config = dict(
    n_layer=18,
    d_model=160,
    n_head=5,
    n_kv_head=5,
    head_dim=32,
    d_mlp=640,
    vocab_size=4058,
    activation='gelu',
    norm='layernorm',
    norm_place='pre',
    norm_eps=1e-05,
    positions='rope',
    rope_base=2360.0,
    rope_fraction=0.25,
    qk_norm=False,
    attn_scale=0.177,
    bias='all',
    tie_embeddings=False,
    parallel_block=True,
    init='normal',
    init_std_qkv=0.024,
    init_std_o=0.00401,
    init_std_up=0.024,
    init_std_down=0.00401,
    optimizer='cautious_adamw',
    lr=0.00111,
    beta1=0.9,
    beta2=0.95,
    weight_decay=0.15,
    lr_head=0.00508,
    grad_clip=1.0,
    warmup_steps=407,
    schedule='wsd',
    decay_fraction=0.513,
    decay_shape='linear',
    final_lr_fraction=0.0,
    batch_tokens=16384,
    seq_len=1024,
    doc_mask=False,
    train_tokens=148400000,
    steps=9058,
    dataset='wikipedia_en',
)
Each number is 128 + 24 x the weight over its row's rms, rounded and kept within 0 to 255. Layers, rows and columns count from 0. Numbers have three digits each. The size before them is the row's rms in percent of the matrix's.

# layer 4 MLP up, 640x160, rms 0.0127, rows 361-447, columns 80-159
017:107130136123132125145179104147139139126088162166131086164153136119120083150129139110145127113108176089127139123125081128120151109141117146141114156162161115151110115123134153116154138129079139101174149117114140095134147124161108126141115128
030:118115099113111092112116098099110110119080115110100104096096112109110103115107088104128095085105103106120110119118109105102102095103089118116109121130113094117122098086117099118129096100115107106131114095117109114140119092137098102102097115
017:111103135109187155111103139100117121159125110120096154118155094158157140139149148116131134194118111110114125128109104134101111117114105105086083130099086174156135127141048116129136096088161162114056101115165110122107127111130114131118129121
019:119124142109121099134131113106106123110141093090115121089128086133111125091113135135129118119101119110142109102118124147128102110141099073104120124098132098084109130115108115090159079126099127084151150098096121115121140086105147094124110107
022:131119159156195163132155111162139139127134161176144140153152145139135157164128146159132113147171132160154164150140148169145148148133153143128174133147146124170158162154156149141136163166158164152143135163143162149141138121151145170122121154
016:130178137117099155126121138089086138152133142134111116086131120119145121113112104107138100092115127129134129132180163142166161106145103140143109131130112075139137139100147157115101137115136071137172146142068148107052155142151141185097124109
018:080136137098133186115113116106120148166117133128130148087147129149161102181130133108169141152117184111110106137138089083117115117151131132111097123124137156167149126124130139133119139090154106097079099137133131172148139105165127148136134146
014:097132120109126158133147117105120141136153134113106130102172111138094108122142108164112127140133132135139141112117111137116110120130141134165167150094134130084083106161136108091109122132097118093136149113073128109195108115115141122146136139
018:143139129125158136181132109117130130158134145121116141142151154146116117107139111092116129147107109093112100126127160084115118084162059107128121152193118066168093128105093151076179115166136159110157144100099111070104141095133123113111114123
016:147113119112152167136116129099115114147168118141141130148153151141166138118141126139126139151130136144111143115135147112120154113145119121114120123103135147130111153193120158082179160136137106145136136146176141114087121151118112130101134137
021:144171134156157087143150138136113105133154131130156132135116158120156169129125151112156150116103133131121179122128126187131176161118159118117114124105155181095138152130165134153155172107113127114146120175122139164123127129148151143132100117
018:106125093112065128113134158121130109123097076126131091116100137132116102124142142134118111161134106157159123109133080126136103126103120152108128116092155127104144140128157090144105126106130096166121133138126156165136151132115073146154124104
016:129161143132117170140148123124123125113157157134145146160151150135111133119149114110095135120107111120070128099131129119145151148150150099163160099164130103114065164125141143126150117185136149127172112154103101088094117136082173124106142129
014:101120161126132151138138097151147128093122117166115158130152132102135084134153140136102155192141148148070097130127171121088101144131134153109195114141117148163134120112116127115079132170124149096069134132145124091141095112085139150109136141
019:151124130152140157135109137166169129149154128140167167156132148176158152145160133113144144099147151126105143148126155068099124137136118177139149175142126138155134157147126120136181120142126173132123116123167130128158141154115144142118162149
020:160116126139094079140127145158129152142091140137138113155132110115067116113141119159108124152119122140145093133130138054145103090113123119115136148130109174155195110136089110143104129118129124123091135164095137130120155141104135123146127146
015:107163126104137158151185107110078132132135104111138130069145119127143099120146094139134149119117125135150130105113113124156110142127125123114154113141170098105096133154170111136138113130063127092138163092103152159180103103133099134130132160
018:122082107136144148107109120126101114134064146120125105083124094122132107170118134140116138125105142134125125181115119110109114140130161147127108097116152154129159095131125089146112128100160134162059102125159141190176118138133079132132149182
026:154139135138177151139132146125136124128135116146159138132143144160156143158174174129125147180140161127154122165131146134163149150150150133137123161155143151160162138165131150150154166163153161158110143154173134176125137143174129171166147146
019:169093130112140120156135125158138120175155126121131149157138133121183111145140132099123153137133139106092114129142121083104109129143123133139145136116119114136135151145091108097145115133080160110084106104178101070106121152135160130098149137
027:126137104106078113126113110105111093119101124114122091082079127112117096110119114107131118085120103095118104129126105079103111105127091136126116136132098084101109121125135112130119119105107104111153140096110115123125106125124108120116103106
020:139129130112126158138170142136147129132119141140144107130153142159150094151122119148157154176142145152174135133152161151158131112126124149130106118139141138136173122156178126141152156151122093148143167155173137179128140142181106128134124137
017:100158132109174121105178147126116116116073090117110076099104121125105094112115153139153144158126152130147097147080147166161128088136129122147082138109094142138120127147147112115141094131106134128137132138151119180106122111117137109172137097
015:113133154139164113149152083135103151116164163127111157151148176116115129089165136138104120119136123119101123132129090119169171113146131102115149112141147111137147127137064103106090143137133167147110101142132139078103104081165156148136118103
378:132119127138114073086144185116140082122108130107122157128097153165164117143095135126147149123119146108099121145130131174158135089125146112142126160150117132121129168126095166149181159116132136114136137134138132145112093116138111169136159128
024:075113109119095107130112091120103110104094118108119123084101117118112092101127097080118119088095108094087104111124115077100104108126096146124102104123114089111097122085112104119116116116095117102126117111106104093113106087120118124109114110
018:132160136152132115112144121124102153128142108129171154114118101156129155103144156135134115092098174122108130105138165135168144142131113069113136150129126135139165162124124119167148138133097169110146119169130133102105153101131166163103133117
020:143074147115096135137138138142126116141128111128125140112139085113157117147153131144125132172130137153123110157129096081124103135140162121105142099092136160122175144179097094108103106101133121141033108148169139170184129126106139120136160142
018:128139124122112140085130100182140111091123123137120094159075162090121145133077100150081125086123120120116172138108099162105147137100142149130143106105171151095115147148175141144080154088098102118151135108091124134142110115107106114145081113
016:068119130122190160108112116133129121133127176127077140147126176096116119167114132114124109086131142107107129127146108117116112111144097147150169149138122086161118136113114102090135097082127167113173112110131102082125115077122153140127129124
019:156151141151164139111129149144132133113157094121126137150103177169120174120152181182144134129106121126097158142112126155132152126143131127118123139174116163136130139087137127178132139167181176132164124146135119137118113116147136122150133111
019:172126114137094166128122174099145103124135111142163116119152083146155125157167141168151147135153178143150124142133175091160120152155144163158131144157129127094117115131153138121168130149143140164173140132184143155118148168146119133140201130
196:105108141113076123119145084108104088113128150126132116122150109137143127090122139133083119156109125162160100140107136110160101152177176076130112117114117125126133127138127155095162144125132140141141136106115125160099141103121107111103121153
017:149095126143145127109066117150151114136114082132132163201138123166147148139159125113118126126141149140088118137121153099078119093109105155123144143119106155153135150104072113114149119132172149131079080132167109097132131146095131137086164132
031:080118137096143153152123125124142123118190127101135147158148115150152141094125109093095147150097130080079134095132111089102139121122117096103126130122114121117081152141091120084149081113111146086078098133133103086071109118102165112121133121
023:114067114120098126118128111119138112096106088117091109136101125096114136114111112113102102102122124123073096107113130096095097113114104117116141112132118072099087120103081124089128122118139114119115097106125096070099090098105115128090102114
246:092133153138134136119133132133127105129134062080150149128089134138188128144150117135138178135137149128096106163142143192118121103094137164120127118095142100093119139137168111148106099080112104090123147140131123117176143128099113113126146162
016:116138141145198120127141078134168125129109167140110145144146122157143129158128136098156111125115157079131146125125064116108141107157121132145111136147129082134089101128085132114147122122168154138150144106147125103131100101195108094138105133
016:107155149115136139106116157127141154104138089130124122147120123113119137136125106178121133186136132158209138101117148169138145126098136094119135132095111164136158129127159155137115147150132122098123149166122125180143145114127166106154127135
024:162147147132159155131130135162133132160141112144131168145148160158139140160152164151158140142138168147120148187148122125134135115151140175137148146157147142135161174141125106133116122149180142138130131167151142142171153142148151144145150172
020:126094124125148124143137123143139119121117158098102120108121151168125141113132099132163117121141122117108137132118113086116133097155045128122121132177124083156151120091098090108150096126145162124167152099122120065134092084135132121124086133
021:136126135134177166144125141096148114133170130116152150140148129182171170127156135110143172152160127120134163131133136154130135159160154133156138150125126161104116159169135134143166143121134179153159135142162127162134144119155154143139148144
021:158194120141159180114151153135123093142130146126160143114145108099153131163126110138112140123156136158138167115123155139187136146126173170160164136126154159123136135155171127139148152140160159159162137159156158161136147150142126160142157145
018:118141129114114149096106162149140155142158088113097152155128158143130129167116176153155104138089158116100125125123113111129137106147113146169124167172144135135104169068096151146084132128151134112179132118121095072100110140129171146151170129
022:134113103094118146120095124097095118115122084109103090083101123123130098123105094111093097120115124128142104117119091115128118090109096116115104110105127117092103126121125099081088120098148097101138130113120127124102125093128118117149121091
025:111152139107107110117114139101094135108127073093099098086080107111090105104128125142125120125113110125143088103115075129119124113121119096109075103126123097109128106110094124123070118125112092109116118121100138126120113103114126112124126088
019:120175159119104175120169132108091119155142098128112110086138099098133120137124128146133128148112132132083143096123096155138126123119140120102128088121178120122134132087098117114077154120087116082082107152133126118130161115162116140078110146
025:100142143096108122119115086086107125133115069090112141093137099114153098098133130089126143128064144097106103110108107130090111120126140116095113109119143104106111150101087104094121111117091140080109096096105123114125097098129123129110117130
019:157126158115120171134161112150127096133159142098130156141159122146161159128154105121080143120117147108067132125117127102126126123135133120109151090127138107132112149145096075097139078155120174161094086120155117091132105120129122116084142137
017:136181142157138177112137131121134100130122155103135136130110175123135137146145132139155127122128162096062161123123111131131165122148153151147155109157175154115121128126146170158124161143173188109149107156112126156172111137153154111150112172
020:134140116146073105084093150148133108133081150134094129107095112084102117148115114100138087095099116108093141155126127104136134113117154159159121102131175127090114121082102125146070113119141099136142111129096104112141143149093129132102112167
024:149157141147128121141149164160136121150138133143163110152134133138144174126155125169124165142132130149153151132109157148192164141141136104114122119105148136122179145173163108148166116149106140139116136133149155150173133137147134141146128125
017:105088111120114114108083159100130148147095125104125152123118086161113128170110106088114098111129147134122120098137111110086080113067104134129113104104151147131112085119057119124082120090135135110090108126118125120130141128141128133095095164
018:169121124162110133133116127123144093084132139125167114117108147097147140126157149163136124109140117116124138151124176128118155162141172151135170128164163118079088148136148165135183176183163158175194135122133118150144118159115090128135123150
016:140101118138072120148157114145135117105117131132107104138124130093122093119113140125135107089139097095101085132121130095105085100128087118128178139143126052079114121104108126099156111160112161137192141088082106091152111111078139116107115120
017:122172138126088085135134113147129166112114151133122133124094155101079110163105116129130097085117145131136100122121140102144111120143130115151123127198125094143121136077148167145097132129143112053193146139080138129144162113154175108131137143
017:127128140111177128113115119149137156144110107132060126153140123143108102129098115163151110121114136137171126172134116163099127080128126153147070144156113133166110127124116173111139091149121079096097119106106084124127151127128114114120143125
017:117143146132123120102123104158142126118140138141154141166133168099136110162119139132115109050116155102088149105155096122120125145126159162155179126170171108107118193122147121126120132137149167090188101134109122071114130152114201149139122151
015:136153113114107118102108151126141091141083127091097104105097137146127122096122114106141120092104117084163168129153092147097170130116082150139087146119147107127101122107116114144155117096135086148158124124109120111105126157166083123157092105
018:128179128113177113136132116131135154145166173126110168123149168162100106150134125101118122103139125107171129141130139090145162113164137136180143171152127139139095146158150124132150099132165146136166169115114139134133154128152136130179141114
020:122159142156157102097091141144143155151123126109087159143065132137104120140131150151173088098113117110112162132129072149092143109116106122138085116136160144135105137084041124153136113123132107113112102129102131089143125127098124113094133117
018:149168140115111148105134122134093109103068109117113111080124141131061107131137117149136125106109148098130080138106132116131102056105096158108125127142122150137148087101122121158091125127150104132149159110110115153155120096150102126113084125
018:134135146154133112119113152132111153127132145135143137103135131150093151129167153199176116115117121115160107149141171139184146119136099114135099138167120142153181139095132123147162113150159123165206133144098134135108139138124155125137145118
017:148183161122113186162192165075114136145171122098126127136175098151130141136132118161143132138113137146131125085142156164118121110111110123136167140127176103122091134111121161099160152136127120092169148148106145128139145131155133132096131114
024:077122117134107090122100119107102121103114096107115125107085127113075135085146120147156104132096087131117106105100105138082122107099123095091127104108104144126119117104107126133119107122142106105101097141077118136140096108080114095138119097
017:119119117114145159090070132099121124133110098147101131100133107115122106173120120115103103182140136168167103162111118104128122112129165160129140121134103126119129108139104115111068098143213127144095116147167135168134122117126127146141140132
020:086081096136115122110092140142138124127103119116117086154092115133112126137127108135065134127121095119114111113110104099095114129112105108138126118072098132122112090125117111117129117110109126133078090094142100111100106140076122075122119129
021:076122134119113111117146152137117117101097143116114074092085095093064111110117123165111127166110104127103116123085107116140133094123100095101099100112142120120158098102106088135092098112067115140084136129109137133122100106104103117138076121
017:048111123125154154124141087142124169116136148128155134126122100144100145170138172167118127161148129117119138108101084168121110151136173116146147147112145197132116131154102133152082136124130193121102127165145113158172137101135155125163150117
017:118162156113175145153118160100106130118160118093115139082103135177114154081130130133119137172116131152131112134120141166121112110136065116108094118134117112163145128145088104114112128121109122123097155133141167104081111105120141132135098090
015:070132117146186105107116068174127094115117101161111119140108181123141102114120160111124109126120107092065121138096094108115108113142135131126111117128122100162106114091098129119124136147150143101110097116146116091126105098116103141094120126
017:102138161131138079111121123143147165095141108122103139158119124142119122144112136120138096091117129126151136113146112151146150121136110108137114107186133042129137140076105156107153097126123129082178120138051137085084127096116180095130100126
017:090137101131133140108105143150121148134134119101155112153105105145110152103167168154095142152093120107120130121085107137102133146126164096135151140091161199098121142171084124155123118117107165138083124145143124158164138130097144096150142112
018:160140154160164112145155095143120131165107107147150156143150115105117135141164167146145151148137129141086130148108102136116132133135165116111147157127129167149137138144089113146114140116140155142059101148164143109187126137125127141098137161
022:128154125124102124090107147101113111107144108113141113111083134143165145080153137135153142083118106117098169116137123178107134153100138143099092115083148166080112146110147110174146155118078101115119104150145131147126137142123116130100138096
025:138120118109056104092088139095102102108108092109122121118087125089131106121106080083114103091078122100120100089114124087106134114098126116114124096112143115087108135108111126126083132083125095089147095113088110101113101141119117126103098122
018:148135132136151151106114144121100087127133081117097116098076135115116118129160140160128140130138106079098130155099098124132115122129131124124112122095124090120114099107106116153117128176155142170108144127139118130134099140140075130113133123
017:106138119133190160108146150122142112102143158125147131108144101109137160160131145130102144129122171127129140118111176152167129168125176130156178132130198117096122126171168144119121155161140200123162122131177130156147134134177142130137145132
459:119123145111105140129132077117119079135116109121131094124137099113146160132153149147119083145092139133134157130124113078122128158111137125149192101114140133110132118134157088103124117185161148152165149099121157108116124147160137109115080126
092:067099097130153095112074141120152153102094140128136142132058152146105130176110135140176094085122153141162149087129119149086149109085119122123128153155148159148122160144114136139143149119155159113156118170119127116141125117146115118145113119
018:144100112143132090121107138104133120144097099109151150121146110158144136152153146120184154101132124123138138109122116131109095135117100079092060131121113141135153120118119087140199146122119145125128103132184158126129151129150077113071160108
020:137109124119119146122157118131115084119095115138108085114121126118130115141107110109111123132141118137128144118100076113149125100113132148078089087083124115101135077135130102107154109116121117148083105140127125178156099099133068105112093142
024:144109111121140082126131090127071104108100082110110098080106099100133114105117100126116134134112094126122088122083091111133108118122118090081089103092111120107133117127104072109122108118088108126063122112142122127139101100119073113109117111
019:143114149128091104104112124113101128106168076120125140127120116117114148094141114124120084079108115118087129106113112145117115132099124114087148109083119107118118148098116124145087138125109123101102108154102145068120099136094128127109138095
018:080083130136181111153131100096131137124106103128140127113191081151094125127172149151129144115133126127147106134111149139095112109099143082112107163127103128162126092142117115155169121164099157167070106136142123171142144117114101135106124134
014:155114148122151091139152139116119137146157109137098158121137135114138111112076125073096106121139114161158126150182090205145106155136117119138158118151146059143162143147145121067084126118108156111145125113106115096099147121100176141127126135
016:182137116138101115099093142113150115113117074156160151183144147133143157108127146103113121118081144106137122116107143151115150145095161170115142135109123172129121115095136153173125169162176123159139119131110109174167128168151074145131142123
# layer 4 MLP down (transposed), 640x160, rms 0.0106, rows 361-446, columns 80-159
014:145121122164150132113171172125160149149157127123135170115113169179145144159120103170183143116154116147140162143143128123127108133101120111114168157122124162126144151147133162126127123139130160106097108116172143143170150143151150140137172116
020:135089093118080081106127131095158092112139098084118126115115108110103111113093088122106097129134091107108112109106086122130114096119109074097112127094102113096134116114078101097085098131107127102100116099112130088092095117122108132090110100
014:166106129126054157152124123113137141138132127153121126116078134104097108102103083149151122046143130136091148139116102129190189159145125145144145149118138149133163137111175103153106130134153103125158140135107122092128138096112129124149132105
020:089107115099131136113082112103099079123090120132132118103112134078125118124100086109105111121125143094102115111100128106101096087098126151136110069124098098121104140099135107096083127122135100135122117118118105109108087102107128108094127099
015:148143147148159118157146153115127146155153143095130134125126152151146140134179156104160174124150102129146121147123174128139124108154078131138141124149132160103110156142145180118146147095141113135137150119130131125127148162159148090129169131
013:118087146120112155101120140106117132126121167107085124138138156141111122153108145150108126153115174139145137092106092135083128107110158146150123148117127128102132164101074082141118157099138152142080146130128119159140092120162119140142100127
016:124109131129099136143095112136115096101131149122132115125120161137096143071116091145122101105118095121111136134131098137149185159152125140154141177082117122117164126120135129111089121146116126099098110125087141093135091097127125138132127083
016:177167139146160131195137140149153148150149133170150163170154127128169155166101180152151132129154158167152135122118145130141130110132141152129155140139163120152175131133143169108136121169148118138130132127168144138128127138126157148178105110
014:092084122113125121064098133107144107136085115151133162081106124114139118102093100149160166087122152141147112107140090141145107150077155149114120111101135132105157104109122097097127122119149141099112104118147136128113123139112126118132083103
016:092107141153118146109125126133103137102108114129089136081098088122112093108133140105094098116123133107118129128103106151108153121106161129143088118135146109118141118087115108151133111110110119122109126123079099126118113095094117115133140110
016:105090157118122180106132153145133161111104145134139126141156110120121120120182133140112150185135147113086114167124164127117131086099133146149131089170114137149109148103122126145072123124126124120117173147103135130150153180132090113114133145
016:114134148099113108180139089153153140126150124089125123136164090129122182115130141073135093120125087127140168128131123132110128138149173107116141149168106103113107133099091178127091109118121117119125123162111141113122113097131154097114175136
016:097079108114155141090106106130101134128103115127087095101105100122130110072132146136106170158102141131163113126126131116097092132086091163135108103100142127147098121123120092124158115106104129144121084120181111113139133154138097149141108135
014:123107125128142099140115092108131143139115113119141134087103139140173133115107138086146144063092100135140117137149127147143091137097117112090096124111149144115118076154134165129188106140121124078112115087129108093118146145126134110131121102
014:152182107154181104132156147133146101134116106114099097111131134118125113136093128129130102117170133115110138140161125181136130161142166103113080129133166169109154109144142130113149115161123124144155121154142153106145113089117143134159134161
015:126129138149104135099154124125124136127135126128145169120149127130193140108148123127176135092108115133117158134125138175127176146133128143124125167133131082122099141166146131163138112162161148128108153136112130153143108106125138129130083101
014:131124126145155126140105123130149109130130129121138170124119158112133179191108160123155140164129136163123109096142105158100125110092139122158125127114093104165172094139144141128094098143140127115135112142145114117140105170156169143118133084
015:166186127123110122162154125150140147107162106107143124136128142137132150131172126135164098110142096111134113132178124150165153143168126099124159160142097111136121109194159153143120134144077122109169115135065140119131132110106181123147127088
015:152128131100065127108137151143121128112144147148133129147113127132092106106098092123179094080153089137123108073182047118151150156123160133152173159127099136120132102112149146138119088075129092104125148137063131128117119101148138112129110122
018:142141131155139174134125160124165126119125123166155124133130167155114125158139126163169138123140189158151118141140106150156185137150128164141115161161173171151138130140143131147140128133149126128169162139141157101155156118092141149174134124
016:160119109144137083098146149102150115156145113082116119109156130133109122164099129143119086166140148117154125089121093150135116129133171128097108150115120146127186134123077136103098138139108145112100124147109172127098101111118125092111124128
016:106121147123115127130149104140130158123163111110130178121128105118086158134150128124160083130128100126107135133096091117133154105123164123147125123125129083160154134095135163119092104127140168115075159126088122095128127125103144113125189124
015:109144155136127137131109110119136140168106144149140157138143143153126144173113078132137099118126144098113150139155125105104118172118197130147129133162132111129129136127172121116101148144153131147128141120145106159129143085131136082123161138
014:157098127158140126102127165138143127140099160156164123152162167159152115155116162148184162131113120164155117135142154124114097111113083120158162167145145161107125128160118130102153142134127121118145145114144170129121163146138126136130100111
371:123176112140131135154089098138176180117131129160155105108136111134126107108176097184113126158138095121152142141154127100088140142100129160115129105150162125133149099160133085105066109135135089128123125130141131119126148155143131101105099126
013:134139102102160119109137139143154125138116148119129163115137118093148111126087137152133107135141127152138102140143088143144112128115136133114116135041114121107151094157116111075142092126110104099077099123117164100114119153142142123165077119
016:141064099138129154095112162126117094125127115120118089103122182086143081107093069127082124157127108093109115138106123137094110099119093119136131112112108143114106140124096079117127127108144091129112136114101130121147098132138121134117074131
017:131161142168110132173096104113133122120128145127171127132150143124120147089167146099140114100128125115132112153123155159154182132162129135139103153133141107127110099140184140160115122156106110113157150117081138093103116118103155150130149075
016:112130135152162082130124105126095134117123128091119128110134101137138119118172144099121126149104094109111124099112176122129124076123116134109113094138089120129094135115093126118131125138112139134127119129093155163111149164136105081063136146
013:160125107130125143141084140056139105159098139126137113107140124188142121115139120110158156131097133105143110133152147088109118146125109135125132127122113162098074097115112127091164131128124109086130076120135115165117130129154128161140132136
016:135115153093090132109106117134139110120092102142135074141146105087136106106110080127101131149106119134152094140125129137120081109106149107131125123098098125089109113121080090100115145115122087110114138124130148113075129117125104113117091145
016:110148113092135110130126113141088073118140133122087098120126112168086124145073101107113076134134130117152131093152068126111115135165141101142133138118116089131135132127117151095115144123096116118122091122129125139106091067128157122135126139
163:131151130161143181133116156151161146143098127143139109113134155110138131164094090120181144111144124108112163108169117122082160090075086165106137167139132110110115124141131115166097118123128110104103113158129128088135118133143125126151165093
015:127160104107106126167137129166107097139116149122145090100134132129132118086104127102127120072159086126130150141135105156156148142183135122114142118173202118102107124120141151097163136151141127116137145115134157084108146071114134144183085141
021:115104112153167158112123136122108126133085168164109143123111153119123153126149169171161165127128179153128141162142153150132140152105114173160119123127163139170165125118136117139145149148152146146171126140126125110155148149122094145149132122
016:146186167137131140160127160148141140143111163148165124165164157185136130128118136114124173142149118133172158149156141124173129132148158143113147172154195173128138123119146154129174152108134114119129139117151168156123182156149166130161158157
214:151127107111126090141140118125139168158127160138175160110142128137068144128138147134082092109171150127128100098131157125171114135144123117121125159151123127164137144127122119078148155160124147170141145136152132139113113124095126136124106087
015:118100094098097113131117167123159104101122117141131124112133111149132095130114070139140133092128094119144120126134100085123120137100085094088117141085116155112108114124103097079120117100073139095117110104117135101093119107117117121123125079
014:135127144134110132147120074138078133152140149148124177104127084105119151116153143117113102093120113154093128154151140118117144129108155140153128100139112105137128138104174110160148085143167165150080144122113077150133117140156125119088122171
014:130127135115096121152089133133132100124122139108201081143167157124134162128119100124139096106145140143163122127133131155134142125166141114152151128137158121087120111136131131105108151162109107113137127110163142064094121068121152121159100076
016:144124122133131102101117157078186110175122119133122151121133153130128139159109126131149146134121120128153126147142119133145117147107144101107134149111120151071166122115125120087118135120135116106120124107143165127106125114144143120100123109
014:152173113121138153146125144108131136200122144178110120111122140127080118165117149147110125148127159143156107079110097118141143121152132168120122114131142134134168140085161150082080114123112083131152106110145121109150114115087144108172120122
015:135099128077184113150105119127104146126124179098071109149120090136098149124123160129128100140115105122125120102151117143130103115123146100135094123132101106162130114132125109122114117139063134124102101114122116155118110129150107107113117131
015:154112130111107180126095123136146115156139161169135126129140140138108129140126100132120164128115162170164141136154126116113150182138158145141156169100143147118128119145142099142177140137143111156107127145174135179137144111132121163181092166
015:126084137123120092131120126147111079143136140127133122140138112103115160129094158138107066131142100124153132095141150115080121098126165128152130143153105076115159160095140137123120134126119117127115134113098164155085119112124113106099137124
015:164100169137102136124104104126147117140132134135095116137174119123113142148101140143108095131112135127118150137108128102085089110133118142182180144122100116133111148099136095124126147138138148160127142115161112169095076145181137127105133147
014:132072167131115145128075099110161115106125144134102148145129113103156141131136130121135124090140135143103124188144102130127126085127096118155113144100148133107133118148157117127107107164121146100126133121144107122129116189158150149154138097
017:103109131125159166136082128141137086119092185150154147129121181107114170173126119151154129091154150163151142158162126126107154103130120167170132161141151131165131127113175134108122118170145100134155112127137122090135122125118141144139108091
013:115146089130174105123124101087099117092083117126130115164118170116116125115090170153165143138142134143182118126165124133120120133121113143122113134137187150129129089133137123129161159121105122099149116090105121066140151109121144169132105110
014:170110126122147113092095132145130123108128113141122110159126105147143136087089090141109115137111091158150085137158148145115092162090103124106130149116112135168130128158086076101146109155057127119120099112159170121118128149148112156116079129
021:162161125125147130159136140141147144124156124134157129150151124155168128128152147145145138144135172163144144141169156149144146151165132136115144145147133144157114155175132102159150152183106149152142150159160162162168115122144139171164126133
015:123123115122131133152143119091107127106150068123133141112132152108125146134135152102168123177146136120095131137128139142132106127152173120153169082193102112162103125101116142156103158106147115104131163139078117120112110130114131121079167151
014:185146109126143155171139129174141112101165116139074112147133122122161105129099146142133120104142071126125152148146092117142172111185081109086133140133136122113126171107136147131135113138114116128114132123156139094149135114116129178171105105
017:134194143105150101129159148150124180123125113151134144137153102173123135139130134090128145181143151161163134098152113126152090139104148134118116153150123131159136113163115129148157104107063162129122120152122151148121139137133140110125128140
015:127156114128154061088120104087149131121107088134138141095135132144139124123102082090143151131100150138157137124105112110100066133090141133095111145126126139127090108134094121101126149112109137109116087127178148138107104121106118100115128109
015:121072132143124127069101136113150075135108138108144122087168123124165130095136123156128170140091174145138108129147188122092115115093102119131140121094116123114100137145108103131128113158145149128085122126172111154125118160160121145107086137
016:133128135130084120139135141121109121162107140121175164124089151127143134156119077152149114104169160116068142095107134096136128128129125145146149107147140088122160156133173092144134127169182158152111189111138146159112139105116129130144098133
015:154140082130160144097124150131115095127105134113118088132159145165123144125134137118163153164130140155171105153158166111060097119132098152140126135128122166136065105144097082103188120142075109155109093123168145142144156116157087129142106142
014:113127117097090118131157158150160169131139142120111140154137089117084120159120114141152074125143100134079150120115097113139123107141182143119145120122066112123128158084087091106095124112103121124104144154110130129107108105128116122122146144
014:107053114128174123129122156122131131148097129134146083136164107119146150110097115178126155187098161143127107098120159132091084150075135120124125090139127112147143156163104146124098146139132149123136129150147139126116128110124103148135109133
016:129099121117092148115126118123152112100117127124127098142158110123132095118106068110128137113115137113078139164094155116087104135146130111125162084136123162109082148120124074137125149153130156139113160131154121151101120130141125173145081109
016:179126137122121094139138125145139100133171105111133138110154127128177151143057113136132096151148091150163165134152098146147119140117134124154150166118144109116193151150119120108101111186114178118097151126148169112101125104151145116131112102
017:162162140136116149114141138153147113149153115142133178151136153155153149120106105133153151173136167143135178129142114142127106176150152155181174137123154133118139149161126121145149164152150156154087134134161120157137117101165139151127102148
014:123100151101118139126118115126138149156100145144110169108106138109131162138077146135148138103166131135130170158090117098137102074118102166133141111141159113155178135108155120111116110128137170133100112116183120144141126184159153131154137117
014:144164150128074142107147119148127132143108158104120150121143102119160129089136139103097149128134150139120138156098140126116106150117142137168129114130144120133139114117137106139104090166145154138132127127138110125100149149140131127106065109
013:150130145101143109180108117126105119135145158116125111135148114149130140116146168130101110085113140124148104111164134129147136153136103110148113162127141128117123130129168129143127165143100114139152125088126134078102125080131136123126141101
015:143185105128115143142135118139095146118154077135093127128131103167118108117149117082157113124107086093119142131117109131122153149148137130087120093139117134152068116140129133143150101102116129101152134140100125166135134098095096146146160154
016:142145135125127110105117087085159167141164077146073173138125116128134141132120118127169132117096115110107127123097105113141098132107118111122153124130106105135109107114138131155094122132134151107123110097118097138128114142134134097096151097
014:188160121131115158144119123120126150140142135161091129140137131132163102074150106117117148122124096119114078143132171102143097150144056131114136102106115160125121126171154151112152125143110110139128094125136104113146131158130140096139112121
014:128087161134125174104115130099157130149123145164097105138165152083122124163086131138142129107105160102148140105110101143135108107120200139156137116137113119133164115063152110120104146116172125119162131119125129120089140128160148126138110127
013:131101151084098151127123135110132125104104136127137098101132079145130145123141081094158162090141120128130094174157142130110092166116142092104118116113111155098082078180114113111159128119131104124129115135107121097103168134130100114164128129
016:097104115115129138097083139107094102143121130139161139120143177132107167130116099150152165135109142138136130117137173111074084102109116114159163097114110148127059137112136094098143138097136133122112115071168120155127135143156087162103137158
014:176144145141101165135119101145104129118145118162087101119161098118140110072126097110109121136137110110100106125121140138152116137148113148112124083143115109164103121151154132149112117169103130143160112152110130101140123169102125134133142132
015:118160118128113132133110145114142113113130114140139091132125145153143097132127130106125118051149092113139124141130101123144137100145106103115121125128139154120120124136146113111097126155090094108162113107120130109104124113124144124140081060
017:129123138121094152117155112125119122114121104112104082119148102056082086148105116098088076169142161122088105137077112118108106077121150116141103088131114125114134111129093110134086095141105121115116154155099094112122124144125113144140105150
014:143069127146143112128132147141117122118151103106116118123164095136125151097148199162113125159122161163181147123164138166107149096112126153121113176166138110156140161125092079140146108151097135154111155150117169154143095138101107159146122170
017:165154166083117095142118130121153136121142099135118082157132089114116118153067091115130102138119125143132114090114059124142108135114146119135117109116115136116128109135102108126116120108069136097096137110107142138076123099119124117144101103
015:184122100120147154144121136118121132101141120121089098136153106158144117100106129103132117113108073114130105126174119092127074108136092117121146107159122138154120093130153147129139127115087086117140107120131112176113132179145101136139164136
396:091121165166147147121108116176154138147121148151177124077115138139146140100064093126139181131173138133107152145104107121108147105110156114095145124128132140134126056113110115142075127081115116118143109115127139127108109121129148107137161125
051:157111136119129137152170114161119128142167138101103115117183078122120147066191130095090149139127126104079096155106129090157109145161115116117164094125129123124138117097148138131115080113135095140107118083138109131126112140124124144113145124
017:126129138121112178132169141156149101118154099142150115142108142121110107135126111108126117128172124119124150172109082123176168124181168135145188133147166157098141138111151175113090123126140103127117149141133119083136142105152159165171161122
017:130190137145142105152175143115126165115177118107140155150119121153115161132145152140160102122162095119141145150132136151152147120136151107134132139141107129160137167150134167131104132122124145100116151125092159117140127119131150126116202118
015:105130140116122113133129140135171136122120125141186162153140152098115128176148144111158132122157155125138134128123110149135141099090165092164142149169134122120144106150174130163070110119126128121148163141060131111121148118107172095120134072
015:122138120127157130125119155148123104139128148114135075149131117061151131112092134138084157142172136158153111131112177147111117061129100113147119109140139127115133111138122129114167137118137099135164152121159114159116159152156114143117084152
016:150202122100112114126157130126135105145139084147099151142080163116141105160096100117155123121172085087101133130121045094144117135141096129146167093136162136119140112141152159093100098146129136102129134106126092094112112093132146112143122094
015:121089107130141126126067113102112106114091137103152094159111135127140166148133135106112116100119104114130102122123148089078118096131099146108125087129096133106067119060124099088143131080145076166151113096149124140110125109127089130101135140